config = dict(
    vocab_size=512,
    norm='layernorm',
    norm_eps=1e-05,
    qk_norm=False,
    tie_word_embeddings=True,
    init_std_up=0.0207,
    optimizer='muon_variant',
    warmup_steps=200,
)
Each number is 500 + 40 x the weight over its row's rms, rounded and kept within 0 to 999. Layers, rows and columns count from 0. Numbers have three digits each. The size before them is the row's rms in percent of the matrix's.

# k: layer 9 attention key, 128x128, rms 0.104, rows 82-127, columns 64-127
# q: layer 9 attention query, 128x128, rms 0.103, rows 83-127, columns 64-127
# v: layer 9 attention value, 128x128, rms 0.0686, rows 64-118, columns 64-127
# o: layer 9 attention output (transposed), 128x128, rms 0.289, rows 64-117, columns 64-127
k82 110:519526519530485496520398503496548524521509513532527470519474527625533539499431450518445400501532551488516519439537549592533518558522493504477565472478498494478491531432471521493431511454526537
q83 093:553529532476500513508511456517473525438524560578423523538488523499484510526567406528523564490534563557493439504507469506488521479500432444455571517464458534488535505480465537429478511537509521
k83 092:485555502422376505507538426458531501488433495483490518536483528475455464561483448503458530513639509542486462516477517517490479494507568553492559544454538549494575484496513496446509488524423480
q84 099:505487535488540476521526489478503560462501484525529480509502542461484515568425474433524482542552534482521469589483514527475502421489460517554423550531430494590547435556536556429507436511489489
k84 101:452472531561496494514463512508522565418485466498503436570563498499508522532503498449483461455543539481427487561499556535484502506463522547515448495540471450562504435518436595462535435525525507
q85 113:466459456436523471514546498466530468523476546546512489522578474481492490450478480452531520501550481418445474515554463521586474519521517505582523509500554510472528465490481477490479533531487492
k85 109:473459533476550498510571454479573475531547504497503489541521480542542564498524493457491481438485522466450446508528496479592456518527464500545503528513539490490475512464447425538502486541531536
q86 094:511498507499487515517498491525475480530510479501433549477464472502485585519534398425494477516488552580484463562499468544504484571473563552523412481459501524506494497472534527466526529538538568
k86 092:518547527471497487489485499529489534511551537508446523571455456502422545425492468506553581580491516539503475561497441504498515500424489509484499513480528529535528488479454568500476460498472560
q87 101:498538559489439429604515531495556547485498514502520473497493469494538463412484509552535541458475496432527496544505485473524517530490555415510544451471473497510530556513515485508459457492493580
k87 104:545567493500489549560488444492571519535479494425456448548469458530486482489491512500474603487436524545514485543517476552516530497520532429570557495455395511457547524493514433510536498520540469
q88 103:501531493531480490489530505596497472534478422571477478472482526505462435511498424425526486500501522510596501536511514544469482538495564441528437567515494408525563508468504483466525573517512523
k88 100:474544507489483537483404582506545526461448511478453521485517502492488499539500551482516436481520488444495560571476488572446512524466616457534475572483511444592552490481506483490530563525536544
q89 098:526458541430552530458528501528525500531528470490510502518532492575479566501482497492430462463511518502550487514505428487466518469516487476486504503538407577524509490524494504494448533557429530
k89 096:514515566418469503467508525542529483526450522551472520531509487538512535504437506507401523473536509515551516434520550504497542490513527474477434477491450601519431536471506508485409512495427555
q90 104:495466494557531467503567471514557487518522548579492496448517548478487528511463427542469515588422583492527514499522506491531502462422433482513521513418476507509466419480497485472571523448544529
k90 105:503455468474411456433514501530545478463507521502512449531507523463494487499457490502443418468492507510494491449494516475515442501447447515562541572478486519494584442531473510514536497477525557
q91 107:489497559511461456511472556496523485507504582529522475507517518441507471435530473494442502564483513573470435474570551564450487492526508490553533499501505447523448463562503435385491459536446502
k91 108:517482536565508504493445453488530530433445589514476505458578493480522492499573410474467527518502526529513437472591537547466485487495508547505543502514526437489539509480500428485443511532489510
q92 114:447432493498465561545451531504453502565578511497521534566471531499521397523528513503505425523486493501517486483491528541536497492570508489484531430481467488453566481454560515496575512462504546
k92 106:504565508539442502526454471467455519429586554518479522530544479506439447467567535554433465537478495518519530532498468538519544436550550512387523485463492546456478473480499509515508506522544465
q93 106:501477604465503512496544474569455504452452534483451471450484507493457561476488527443445535550543552473446512530431417577594473487483470523499521514469459527501472552496526495418480531541480455
k93 104:516616515446515521431547446504472608535515528489495512457543530530506459505463506455482546493548545486435502511514492507519438472414465485558529466500505548519489504480488504513457468503523488
q94 110:433494483505485471468436517507459540496418461485546506562457507553481547436470552526477579531454496480526493505452512474527510438467506489478521561512496438535550436436482551481534540497528432
k94 110:473511519392464475467512504450478533502444501450575534564561497568566521424477539544485553479468449525572463456483501493436475507456468476570480493538446472549497490476516568439525460533542479
q95 102:534475462499508481499435485471459514491465489493510493508497565578482486442415569460487497488459436559479509455457532495448438520517520474553501497485483510574465436549533447521494497487491497
k95 100:511395420595480408538415455439436492461522492530570512483454474524490530480458543534511538442441476488495491494564519512445501474502496496550503480474435468524446497536517523557461511506486496
q96 096:528545494486441449431432507460513538457520497522486512496536436494437502468493484473515486486527561464531456522537514481501416489501592490550553482442493498519528558465481451478595492449481552
k96 096:534496501457490509446463476523501525441489482523497524458507510533403514464547471477580551481533620477496488518483497481463495476500527508549547554441474458475442492466447449446534516414506512
q97 102:527439500441520507480509503571550526489486515504498450410518538485545498562463497442576506553523549570520533463476535429567478452514504511486468536478455530453507477522437479555524499522483511
k97 107:538510496486567492517519485568507562463518508449526525503434518503572484578474458556523532542509540584532590447442548466535460453488526541473488510549409505483492488509438515493537507503497529
q98 096:534469595461555518506493548535580488550485477490527514519502531539497491499447457540512452512485482513463449473561513467547463507486512394406484495522449436524570501550491534428481541527491501
k98 097:471506558528536495528508505494556591464512529495427511566476521531464506501465513521455476448495538565469467522452511520531494513519544468533466433524515455498509549514477492524438573514435433
q99 093:497555476562532479462505514499569529518455431519513524547413514489503563462485478527535417498450511532511382495550555503478472529498488457554442580563482468556547504477484451447504520507468491
k99 095:427528489476494533458450456536536543502525545524464540509427421628465492530484477519494493455484440469508499472532547478475591532537480510564449510528516461526515523469468461398515563479454448
q100 097:480467466495464541489503503478511510416472558451512515469488443433451419554522516541497498531499482506564495525533546536524519497465489480497576457519500459481455554572493521462561523512529476
k100 091:488496541547496485517565543485545571523473432498477556510523417432475452581499460520455476522484450536498530495542539503521489442464442499547506456554497517497420482556453508534507479459446436
q101 106:502478496506477502466464487486581553471506498552593519577470522473538455522554512510460431479547494530485489413490494522563508478525522485499534462510522448515509500392503529515505485379524547
k101 102:494469483523591551460501557407519481424478561464513484508447566508499435529476471513513531530544505545552519453510417548577535468499474512500518418468451486497523525427433513449527464427500478
q102 088:471438551375526565499487480464491556518576464521532565504536484469507552466527569500458458522520512488513518503464561495469453477604515480467483480499550514497551531433469477521451488502495531
k102 092:509427484422539541540448527492443494578564522511494532495526482514466522487521492505449484570521513452508513501532521526469491546509554522478524546510452579506482497434451492463521487517541476
q103 089:491502400442468548496560459522538499576462493546507499433525464571527422487506529498475440481526503509527466509482474525516482528492481538412488442511550508531548480522498447451458503476498483
k103 092:512486434529453567501545525469533550544510443449522531465436562556498383473528435480448466488527568506569525485498490539509501469483407528472508471459560495537465445513507501447531543515513456
q104 102:584453519447463425532473530582484465458422499497487446471514502482471476475489503561489471558463508570439499485542484516514525494459512412502542463423467505499516596563545486490523505485504486
k104 102:573559539537459499521456478567457462427447482468543526470467525495527508508472490542538513507466532498478477452471549531525516508458524465478531458436529397520508535526505482492547455441547476
q105 097:544562489547584482580516533518494396485506548441575502472502459440442541492497453570539526502458520512581474481466470516565496473538517450511514450576507507561529506474503510449481544417468494
k105 099:492561429477516571537487523505590482483516543495517529504555422532499475515486426601499517412513459473501494517395511546533465452541502510498516486513559499476436502535523531509490521431410543
q106 109:540408514595504449508504442469480486522487495500467446510460518451503504486497520483481505468443441504502413507485509485448473549505561494509501455441504496564480562476514476605524428515547488
k106 105:555488497525556471543522419497461511482495529461445388461493525479497561494463578487433525475479427478515533486501501581542550494505543575544505473496480468491485513494452482482517404537492515
q107 097:522492579462573452507527505485495470510550457481509475508495546451527528496470621579512437435529476481551544474484526504588498534546527471461574540456538498487453449480434520484502446511567589
k107 097:545455511525519517496497444420483457539535526457505487458494540470445514575525591578547533449542514422566519526520571540606477576513544507499507534456479541454462486471479493541481578463527463
q108 098:486573533571472451516509478421519440423489525475445496467425488530498559510495464532592541504564466413476510510476502547523503412505515482481534509565499529412512514481474406532486521524507500
k108 099:460511523417444490502544504493561500539437571459521442479494489602444514516484494463552534515551483424501465505497475439529442452523516466466477464509517483452536496547570469541515520499471492
q109 100:545523427546530486520469517517468550481470445451574478436470523510463480487480564422495413505537512537540445533483479451491510501498547461444452502498441453496537556483515438553511547505555491
k109 100:521523532525513447481474508509558496512482488442575499460455544503431440467517489470523450594506480554529527504455524538499490461514519482539470516474503451515414567534454492531502461503541485
q110 098:473516546520535569535483542470458457429509491474475527432525561539527494445468527479467517426530490524492519559437458489474459546514477441529549504577437459518512578574479471467552469484525479
k110 099:462487486581539483525448445472482525500482468488512505417527458526505462462479511523489477539506483518468552507468585471479508528446488531503486520563470463460494547480556457534514525433513456
q111 095:497477484522465497531563490550509474519561537489530449485517511534548488502498497433474465497530533428484560522476458526463481543507516462563507523514476529503485448492468496547519380474531528
k111 092:495508420514458510558512502497520425435550518486483453500537436565478548452548535485477450545533489477518523476507490461451450536460469468490458499539398541487531507531491486542470527476474475
q112 105:523529535424474507558530501461472498492523516464487508577520522480528488492482474482436515482446427615488492463540513517483426411531479500577544519513469538515540557522573501484468470534452532
k112 103:479471534556465505563487429536514479489502520523492515467515521510504495497533488466491528511395504522521535503512522514451481549495585502533577427502567533479492516514506503471421506460501454
q113 092:519550504450548495515564558490491523502471550516495422492492592451469557515543410572514439503527422511439434536513437493525451521538487579522492581508491496534498487539492453540487502455538444
k113 091:515534433484553532491552523443451451556480522525468467494526580530480490529490448510445502465451546509534487492521529515518526477480528469462519450559557511527515466510548510438514479486463448
q114 096:499543517506487493421529474578481476486431525454463560559467518423471502557473492510491547521547491513507502506532478456582500438441524593408422498536535542491419560497408502518488515517486518
k114 100:475502535527458505434559562555521497480483500471483573489455573497500546545507500516537553497493416520541487448527490484518434508395524497479457448517491537469476524486437522511493483505440537
q115 112:571470516535612486503495489517493408475455499449468463510562445484473533478425540559487513518547484526548515551417501466500518461392449528491521469491563518556481454457536490504552553485468532
k115 110:531442507490549556550522485498522387475543521503506484400499486487497534484441527512438535519500446499471477581490501520476502454481461449551555496440502548571454390494572486505555593488435533
q116 104:462530496554571489479475489515507543553534537584496538523526518470487518470542449483525445444527564501519461415418556513545494472484509501451549511508449496547454501562484532442472454451479502
k116 105:451516432547510502456437431523514508497513620490515593402527435434481518493518439448550444420547497468503489471448469539527533525478521531505492515440516506542531545513456472469499533509494539
q117 104:472424494542453476433487522515509468518486464500472511539586458418513499561436568502498555509518525551496490578512507501542550548481456519505507543523514481472490519476524421544442508482503545
k117 106:483525514459515516447443489458513482486484507447510481494497541438510513575465559486459585498514529548517568510510519443485473496503506454519574601518565506462465474437526493505552550442514466
q118 113:432509501509551575468557454481530534453555529447458553518471481545496454502508545455546483544417418516537533575543461451493524475570531548527419498508521530436457496533507483475449473546511529
k118 109:439508499481490586450488530510477539466609476512468469546403460540504473502523533468546464548465477546523483519547554462476441467559497537519424508519521533466480546503474482491489441543575492
q119 100:473451541512502398426528477525505487482531416494505527462458503450489450429441522502483484472429549528479532492476476504577445491467483559528499469531482499533558478548565521453566589500568463
k119 098:522533493490483413448479504440546512475492512480497491425500476518464579446525494535485492440405503529430567505486525504551438500452512566594488456526500519594504489500509476496587504454514501
q120 110:497536430493548441531481535506577489563574454482473552516540479479502561485517510493462564567510463499526499509381494457484489479557498505513490487522523513553431435521475504555414543520489404
k120 109:505466460413600556479452534482493476531517425467512491455505573566554595467534466473535532445488469510519490509434499470488469436527509503537496573529460603515537499518438504532476505466560436
q121 102:482454502556452508462531498557526553559509567531490479482508533465467516498511483529411464492483549403470515466489561408502462502566544521494549532530575422461532527561534539448488587426523532
k121 107:581514444502478540396431508465526548571511566481525503476509503487510537501527530500472464492453549509437465460517500473525466516499474453454500504603534499519497531508496489468516548500540564
q122 104:530589442467528449456509590412543487532439437532499440470475500540467521510583507458492484514541525507514479467462517534575465469501496415511468501421527544498506552571519540444509500583516518
k122 101:560536457565515411454502486495528547528472448519507566552526530527510514464592494473537493494557529476533492474395496552602530522536518499521512447422490507571488504540520523495492542518532539
q123 104:461505499531479450544447476442486502470516492466482482531571439520488466484456505454531406466503529488407405529398451503480534460481517516512531498498525508574530480523518495479527523566498551
k123 104:470507501556579464578465472479484515486552478478499508514526500483455512478449532481515513562560514468431411564406499535489493452503475468492484522540533462543502475486498454444506480477483495
q124 097:509525500495486529526511575476502560494505517513419551418502534418488502442490429446439482427517484548486451463542487437467577515537486467463520489487520553485555513483470499493522579460481422
k124 096:507553466568525459514544571527502561506499525478543532441465549487425538461513389534521500445507456541527492470515487413421537521500484494469512518499580537543565551515524470460432497483468462
q125 113:526539474527519519542481478458481585543532510458503586435439461503498469503527506487527530518500463452526522509493511545406538489465482588462479500473485488492513449528398474472464539435505553
k125 109:489524498442580494525542491512543514529499470523566541488450495519459472467511469436522496501439444492509469577550452416471508523506445547454480518487508563424451449534394498526533466536502554
q126 097:525489459445512462508520590530447453510565452584513517515475455436467554505492481504537504455452513468487504501534550463543504538454449500556500457558532538469455514521460434512537410492446535
k126 096:503441463522516427513485579471445480553479487546462510551516454458565522569491563532464506430493525512484516515542601482556537502433524466520523444452523530434500521505491419453509483521483550
q127 098:408494567507542486578567551481546550481496491384545525527512492471441525424507458470554446577496468488478536430479550415495598501504532504495532469558576516577486398571515463502475500492446512
k127 099:454417457526568516510525529431506575539515475500463501415547526522479521512527491523502495493443556488509471436495565467479513421476524445449454499520545491533491504496556489497487603585477578
v64 101:567519421494516421497476475501536511527509469517420493545546450514498434447411479511485534487534497508520538465473477524471515460432475582427519476501565465449480501499556516457506446517528517
o64 096:454489586517540539521483524491450456456504530487571525497486503486500500547546522455446497449549546444503490504492563575534481492539510470537438532523479505566568484494460526550468542447446541
v65 105:479541511528560467397462590494508579502565450489495518476515514499494480517452467420470505549534540494441441516442476449503551511567584540516512505509507491513494491538502494525516532467464481
o65 095:504475494505500543616508378484506454510476528496502415508468469533506540520524562559488475539497484513628574450509517535454428508488524461441508504516487490488479477481490528451478495531552515
v66 098:471486476483528544497474491528471435454540521460519549573530472477531478529513498535481430548565452541434505502543536522556492484521446420417573569466498442476439481497522526457472555547505535
o66 091:482569575501436452528506465447491554555545477507512473408478484494469464449495526482509530486457556475489493518473452481498493551504535547530538446477524598534609523551530474446495486521487469
v67 100:403460492535564474562499461506536464495449469540485473532496506509476518484512487504420505521525465470467464547513510500505444462510556545553471494481429452451455539432519506531526544507515462
o67 096:610528529442452536416511503486483576532560584485487516463499536454557575475514535499486499452438489501521562491507499502518497527465456514481482495544515559533510443553436496560491474570476506
v68 098:484463492484464508447518525495554459458558518541543493553495497488454490476429523427502497529456469514561463442488533485475494576566578517534436496545516477510526514543501520462463478525465593
o68 094:529528511537479518580458500537452459428465485513406485502493460479553480529550480550527460486524483492417544539545511528512434413479463494481525518479483520508546481469503511512531543498560392
v69 107:506547579539465570524508477471454471571462362538497497514484493472459530523515486519491533532494532442414560507465471499575463544512508540517473533439484530554501545502496504497470448463533529
o69 109:475455443488479448488461513505538493523579526487438522436547486540563529480487524468525486492527454524513427480504575548461504469519499452508518525616493435420520450462510451551500535527459438
v70 100:467575486499531546484435509476542460486488542505528445561541480494392509478535535564525553454501470557565507404541543519468490518430492488504496482500507526484556537517524512496479545446563461
o70 094:479426484482468435468548532538474539513500454520491520415511479514480436525416446467511463508534498491486522574505508467522562479538517474496412516491505512501553453495491463518524524529466521
v71 095:475479522554576481472450512496524460592489485490476467513485501523505533494547493503516514567511511482531463508480512466492527495578526482510518543519481520454524444490465517432604508496509459
o71 096:512587465445474539572514450516496482438558510441503495536487524468463507511533505506513465453468435450460473453482495535468522514412421451535483447426533500488490509524434518448408502523473561
v72 107:492433573513517546524502613556545508501457523538520486422430510537475463530487495515502433457518514490528493471449490538450474516560541483582475453379561498454479522453497451487460470498463426
o72 101:507564445461478483464557459437460506412501504439530460540488468454507530450512439475494546515506532438512524493540475449550604533431502513469493535590450493497499435520575480496533532537523578
v73 099:511531521495508418548536499450507501433506532480585546457500555437551569485462496518536521542513456481497493481468463539518513508492551481494442479541482567447480360505466467462547526534479550
o73 091:519517497463449594488497424543501536492518435473436463568468540533502470485505474467467527489476479535521530544536530411495450521515433459539481511496529502478487590571468533514453513537518510
v74 107:508504477572476464500523516431519510501511493540465495490445474432471530524529493550518504551465516529424484420456490548527488523469544445449516548554456494492483574502554598491535459463488499
o74 104:485545516493474495424445449534464484519512505474502583470515444542509493465504561518444489458578499494538482588530511484439464558554476565595507477435567465489540490468466448442429518475494515
v75 108:505500404439472451470479511511512452466512506513567534472453491493523512443531478578492513533523552466488479523524464504491511491482539471548486554572435497451514481439498451504517430558477521
o75 102:529488503550536547494495445519504490516543515463490486496513501520495432558464515451524500480501393513480522527480487518504497556551480567432492479452555480563508521544468519497511492472496484
v76 104:469469547425516474499475469506453514509511528443530483425443482472440507496495504557487436482512521526503538522480528548477558554537455540484454488546510514489524501563470484482519444460435486
o76 096:514524459562446501467541535519457473498506419461513542540498455513590452537552503471541480497479437504511461446473476415530543533492514525507527495507515501569498567468502511477482490568495550
v77 102:480446562513440446574479552472558524473547507520518470500578435551530499531456496464557461607450516456509507456504423442497559584522463510470465484461542476430455504459469507551548541475567477
o77 103:491527459455549554465555471546498494547512473474479523567476566469525512488556461509368505463468508541526558538425504496502433462493524487443513579535488543561525521504452479488476506482394532
v78 099:381485492513458542538535523521449487461557445556557498466537546511561505480466515508458493539473528534534558482545499502483537480510561571438478487487528499455533471487438438513509461482497461
o78 100:584580489493549454519578491532609500482494486448448470484461502498483608476586480513518517520491452482523475492505486477490568499480432438513510473478548511442430496514465544461530529458461524
v79 103:588511469544523417517532423458471455485534486505548442491453490476552457459456493575511506473522543489494533507507518513538500521488497479477411523456559485508506579551550473494464523496523494
o79 108:450474550502421496502449535457490528556486553521458581518468449539453534547495534450431470516561502504502488450528575534565485430545546563533572459602469425475463478421469516457468437508504487
v80 098:503586495558536506522426484425511459497564513397552500525511447524512535521481491504475469463454497473487446455470521570484470492448465508458468472480513517496501499542527550479455431468509534
o80 103:500473526435488554474534514534512569494508489544460521484530478461501429480492515509513549553507543590478503496510522413542521498522495521525548478511527501541554554543517432523532488496410488
v81 096:549479530518469498504515510466466468457499429483543495445514490521527633432476487467523479506606467483511441462497439476509494581480533485560442489435505547513448511487467506465539536487464527
o81 091:449510465521510492520478500507493496552526526539480515563455437508523404538499501520525484501432499512461538506481563573523476537543438502455445461537446523490591522552480554469462454548496535
v82 105:527486466527510568555488633530477521487516474507499479521389532447534570500529498518539460499531522455612512536513488462460471469504448465531525499517501508509543508518521522529472474519499487
o82 095:490472501462595460493546480507573470449421533486508536485541482509479486492515449479492509513504539568415505469466463536491480524467512515494554458445509479572420489496486484423529526464469510
v83 107:441475477506501504423447435539473487431561465544533484475534442550501549544504463451505581520501503488465453500557481511520566486529582464492559466469541583496519542529463516533472503510561550
o83 102:510467504539465470559564488486487516511410504470459462505516553532487409432457528572454509480561466503493523440504522531487415509529415478497515572457493442501523557496536496497609462536481551
v84 103:532541563456495455503476499551523451491507425556468472462517499535562546498421494495466497379493509539538509522553464511499527500546466403499494520582484505528501466457469529434489491474484532
o84 101:487476453477523551487553477476487528532482459448527443513468592499483522514558487419568512511480448500452540514459547431504442562457530513474501518434487534415513544555493471605509531514542472
v85 099:528554513440502496510503561493430509501518529511520522519401492561489532497477520461533585390505517561438538487499494498502462488477543538486490590554537497524508555484478530522505513522455551
o85 095:493462490576470456451481473519550434531422490538489448528569493505562451481484546449505455555523517493518461524573498534479508527515531499554522441463447467451510486526524512539389456446533458
v86 097:500511504478479438500429456497478555518542372465423524464540510439547579526467500472475425464521447540548489460511482503556525471493529471521541511515476567516535528439489488530477462513477473
o86 097:533524468529516602513533548534518451499474580501530500488499509504531509453516515419557567541450542494431425559458521534443477515536486474509536527486449498474456484547429523456600551456458548
v87 099:494464445523502495463534446556489491477479475532556555535453529542534503499443553448485431507480456496433561474494472516478536512473540436541589479525549541487442540506469526486512474522515452
o87 095:504514551480488484497475522430563469548465574546475493466504485467542526469527467488499539459553494500469429556501521614536453491501489575520484488477482472519478471486453466521499500457497551
v88 098:472482477534535453550510496476471490507518525524462441547477596483505463486519553489501531514534491454425548457477504501588550451463415532563572552505496509446480536565498508434549491444486462
o88 097:543492575543448528509478457484506507565574524498491539488542434516494495520523434479451555530465508518557511450506524576470478547539601475466455534506479494516531476467503543526449490590526525
v89 103:467458521510563493521447444548489408512408480475453458466541501504477474531446464525534486476507518518561442521526535526529543585524511509457544431563544503490541489572562525499513518458516553
o89 102:493455435499496447473540553487550569485544502522602537584506450469535422461457487546486457494513473479462530442473542458477443489422431527590453506476473489535526535501463459506555501508517461
v90 109:536494475504483478439537529560599486453514478577574502478478522520477467490467503533563499449542493501542479453482522522444541504479503585503541515473486465480468416523494441558492478558497477
o90 106:461552520421518516496543519525418545527504586455491588558508477486553543536535491466449438494411501481486537500523516456558470492499507517502431522557523540405525494525499539515553540451489542
v91 101:490479595509446538473513448530511533517563544497478528521455514540400465487446472569524561520497508503515503485502504457494467477505506546506518519463524479523491548533505420471533482457545490
o91 091:502554485452525504572453530482495443488460523500499430538553467474544525493492482481472462511451541432498497574536510530466550481521503490442494527541565491520520441403526509464434565471472473
v92 106:403511489509496536508493486463533468475547468503574493524549457471576481483514454507521527485565504523523497496500538481543504556503508506512486516455464493477488487527507564498531576456475520
o92 107:533522517503508488565511482516548486446476518430454457455516567518464522487536545539485521463453447481434449503505447547514515446529500522522537458498503546465513517502493417477481432558527504
v93 106:532521504533482454482494516530468505509435524509513500521462454496485607470531507469485484551533499494539471560488474478537496585549501521433494459501619450493500434484505509527466575511535410
o93 095:510468449468544533554441511470520508549494492528428395510517490542517449518495477513491536459468500501457533512504550452472517495447461547542485530555423568533463516503534500496547516464460559
v94 107:538490574551451486554407539409480452494493480539469525491448474442497491477526529499531439503466442516474478523521526536472467469513540483481550508488508543464556477519499516500545449487415516
o94 093:498506472461467486538503510511557538504546526473528476488554469546423508521505469494515532498464569539509467514442457406496482508514458518504504481542523480492490520493523496506475582525563485
v95 101:489456506472564462523464458486477493574449487497478565575538506465536551520565485468473567438448560552500518489480490508430520492524524508518531524480506512512559456424452495544576464468508442
o95 097:544494529510477481544513517577563512471572541468523432438419531531440568466456487515536484570561477453490520533552472488522445524558537473507464491525538495476437586508456503466481509531548564
v96 101:522461478496523403422474463580541553496439503425564495497506546546457499505542605504479472515528438487501532502493503503459556497514465574492530488483466593522539532450573530508466438492419503
o96 099:481483532502453607536540564479506484453478505603464478506474452460464443540385449470532463493503541510507471553462512564503478532458490454541461476559499498494457450543448480489430514472574511
v97 096:495538502519455519543516531494452567477477496501537565502476492522536550593497515488511540483569461487483545521460440483469530562492538442534471451549511471456470461527491466497474466495471504
o97 098:475487462463538480489523450488509435484532542554498533480423558502413506463554436548494426515505518559484472525532495501524474483516458519531542517438510570504547454459464554447484496472566484
v98 094:462518502532567420559500512551458512392519509636520522517469556462502509532436468455522491499436490515543528560451491472511516485513488503469525521525506552442457475495538469447521519480539572
o98 095:495525520475445527418543431477632467552492469497503490496557516533492540487550511522433557539533497486460466473509493516403474492481496471461467520498497568502488529508462524570483477533458431
v99 103:535541506567566525481479512462414529510537431512459511440509461530478499427471500460501508475538506526526429537594573462549450538460437441476563479466485515493533467515456507457445527548479447
o99 099:458488521584515445562471455473517482457508519483550454490528510436531485553534521586490463543461481482487555449409491537450596513529518573569444496515477409504478534501550483509532497504480526
v100 102:471527485497503541469489602422477510538434577487458529448441511546459504476387493462509452475509445510469475551505481493493462494578526434514512561485465512496475510495562568515564502558521532
o100 098:477531514504470487498484425499480496486612481489558520563523440488538463491554546479551548489441538498512484406481501617474506527541430515534582475513469486514508535488413489486438487440488451
v101 095:470483432497496467533523489466518503522468476523546506544457530513483484473551543421537528497468571514480519556468484604515499544455517460434549465544502517533481482463503476449552458478508555
o101 097:529579499500557533487501487546567534417543454486494460498511528474556535559429479561426515505522470549489499459521538432457449418544458531537487525417454505450484532587505440577443541512539405
v102 093:500484444559534499476480453514546485472584526539436482498474531527454499501524424504559521473482544531446530520538465554464548576501477452461488464533465486509456472504510468512507476423544505
o102 089:505507573406486499561462510461511518495498487502591482516480467504519491486461563553453459484498489509560473482485489446571496376510410493510501461498481487509463527539491573435502550564484452
v103 106:471460461519576477529530541487436496520457533415467500552563579551470468496475521510493489499506500446504461528519471528395475528449559506479486520549510524549490494513496495497504482510522500
o103 100:492547504531486533444503502525564491436537446551478535487494439464497540492540447537515506500526516521503546478507527488550505521535484545541533479508510424500425568477492494531542475518490417
v104 088:543466475498566545536528482492477416541580584490531539505539497472549461494464536480574507443449505511542528531576417520558541491461531473559533435502478449524510520547465463553498477514528478
o104 090:480523504442460480463494541509531572486456500500503502468425502477486554456542467496503499578510480535495495519479594506489475514539483540446477524455473546499515467475500520481509470466427508
v105 099:550541529506489493445482509449497496456517497566432491470526517481510487610488476529462457534498485468458446496514565463521476553570542535452487517538366485505518626482499555504585489477463525
o105 103:474568473542540540536479467469494508542507439399548616499497488487499528427527572515547575515511472534499571513471444599528519438470473463511515462568570442487453438490529479492447495486472424
v106 109:512482531552531501465442520510491496500557522505441476526507457493528472497566469447462541513473488443570567457496433479509461529504484471463488532498613480464515496477492514447522528453473469
o106 107:513555463489506494620559434511568491496510486460505403496530463569460552503482491523464459471481532451497484552471485503447515455503553439482520533557400555570463464545531512508575515531534481
v107 102:481559470510492504455479538526574511515504500495469504495492539479497520527412523531443448496469498481508499552470544518470433559404421558468512480496420530490518546523574460557474410499489512
o107 100:470481510567554517502501472471481530458458532487583537484471362533557505467515534481548516471498469490456523476489483485505615468561561477539443530520518448559445460506373508485471521545434467
v108 108:522505619495489527406559488483541544512468560483499496567494520421566477425492410508484408521549552444541487547511462508440501503538480539487492479525477506453529509482460501539583473530525466
o108 098:509498409488491483557448458545496436507471511456502555485460515539453497544566553524469542487427494540469538442501502463541495476484481481499501518514552537557458490539488512531362516456469494
v109 102:492458476472470512462549519485484564570540521486450485547497455518472571499450454523476519502576493515452482480548465495433527512428464515514532560456544549496517542500514513564477455499538505
o109 097:487486486609490434514455508518477450558478544449543497462554543511497384546493511443541458469480580480472469480489578541599495471579547481525504449509450436496491505493525517493508542541486530
v110 105:499532572442531487507510541566433494478524614530523510473514478481553504504471561546549496523476458496452528604522521494585448476489504492504478505462524501490516489486517479542446511468433547
o110 099:523478430534490509454542488460532497573422441519512436511473519525472460489477471487467513457480521472517500458493463459432580528549455521490430474541533541495483443502535504459506470505602479
v111 108:506494493443536566471472509516446514432477536462509466520491477454547537480498548486465515445533469468503434480480643478512544563530432484582465542532513532597463535473522499491491423476554439
o111 111:500509527578458444494514534453524502627486423523478574464521452505431478529476468488541508525502491448447518483499491636551532463435575549481497507511484472517502505444498493476523590498473558
v112 109:495497565519493516475478542399507539532471439505485529531540473438480516477510448464494484489493544471535588553429480464459519458538475490455502498485463543465514435448488498523507481425498549
o112 104:499554495498459481560560471579590465505565493478472494500476516542502506501492476468530491484467502482532466504486470464504496491486590464539492467529564473522468490582499544486502554517494452
v113 104:517440508578508543425497485489535484551460484503450534506432521423548494506535509439510520441444474530476508456555403511529434568540496584466457504500434436523556492469563473452491565512571455
o113 108:549527434492553524567478539525498541433494462508477500505563547519453546534453509481521451543525560416515497573414541457510485451472499473519600491466487515521466478508442512605530544458463526
v114 110:509487417534480531521449522506441464485473481487460478426570506530466482491533465493504469441556497548501469466564509477470498529638541518518452513531515520509547424557523495530514540481525439
o114 099:450543547510556488484586451482514524505518529474533493593458439482556459513445484525460558532424496457470479560486540449486573517412448466537558514425428420451474528431506539495536479500490536
v115 097:450524490496504572480416505459554520541488525517493518461549483543474536503481526487473547530487467487509491480509525531459512488553503467531538569525492419487522514573528489482563432578474516
o115 092:518510502472471492519506499538420540460481505478491528485428441414508471529546533550540504502502514557511457524512469546570516544445541521445438454449533522489496543424463475475483557474501507
v116 107:491520503474530476503576550481468470501509538527434461448553511487491508492499560560469494486472520533518529485479530528475499519474544554536445509460459497544497562501514506421517478505421500
o116 107:479472510492451497465454509494502539546462503518609593536492455463525445520515554493557457552514444482450496475510513512502526575550449472481471501515540482453543492538515521521444405516528475
v117 108:542522528478525478561510495547526451537556432475553537540429536448474505459427476503485555518462511498584502429548521407464512512470487474547471490501467506493488521480581435566508463505458439
o117 103:553453417470501537420544546464475518528483564482451490481478523535499504538512435434481482523533497522488494583511545583510518459506511541437512483527518528534485478558402596468491581474480511
v118 102:552524474526467502553443552449510525487481516533543498508431497497469510537510546473470501519465471634474557551490567563544526481458505475468466581521512514511431451460481469544473444583448520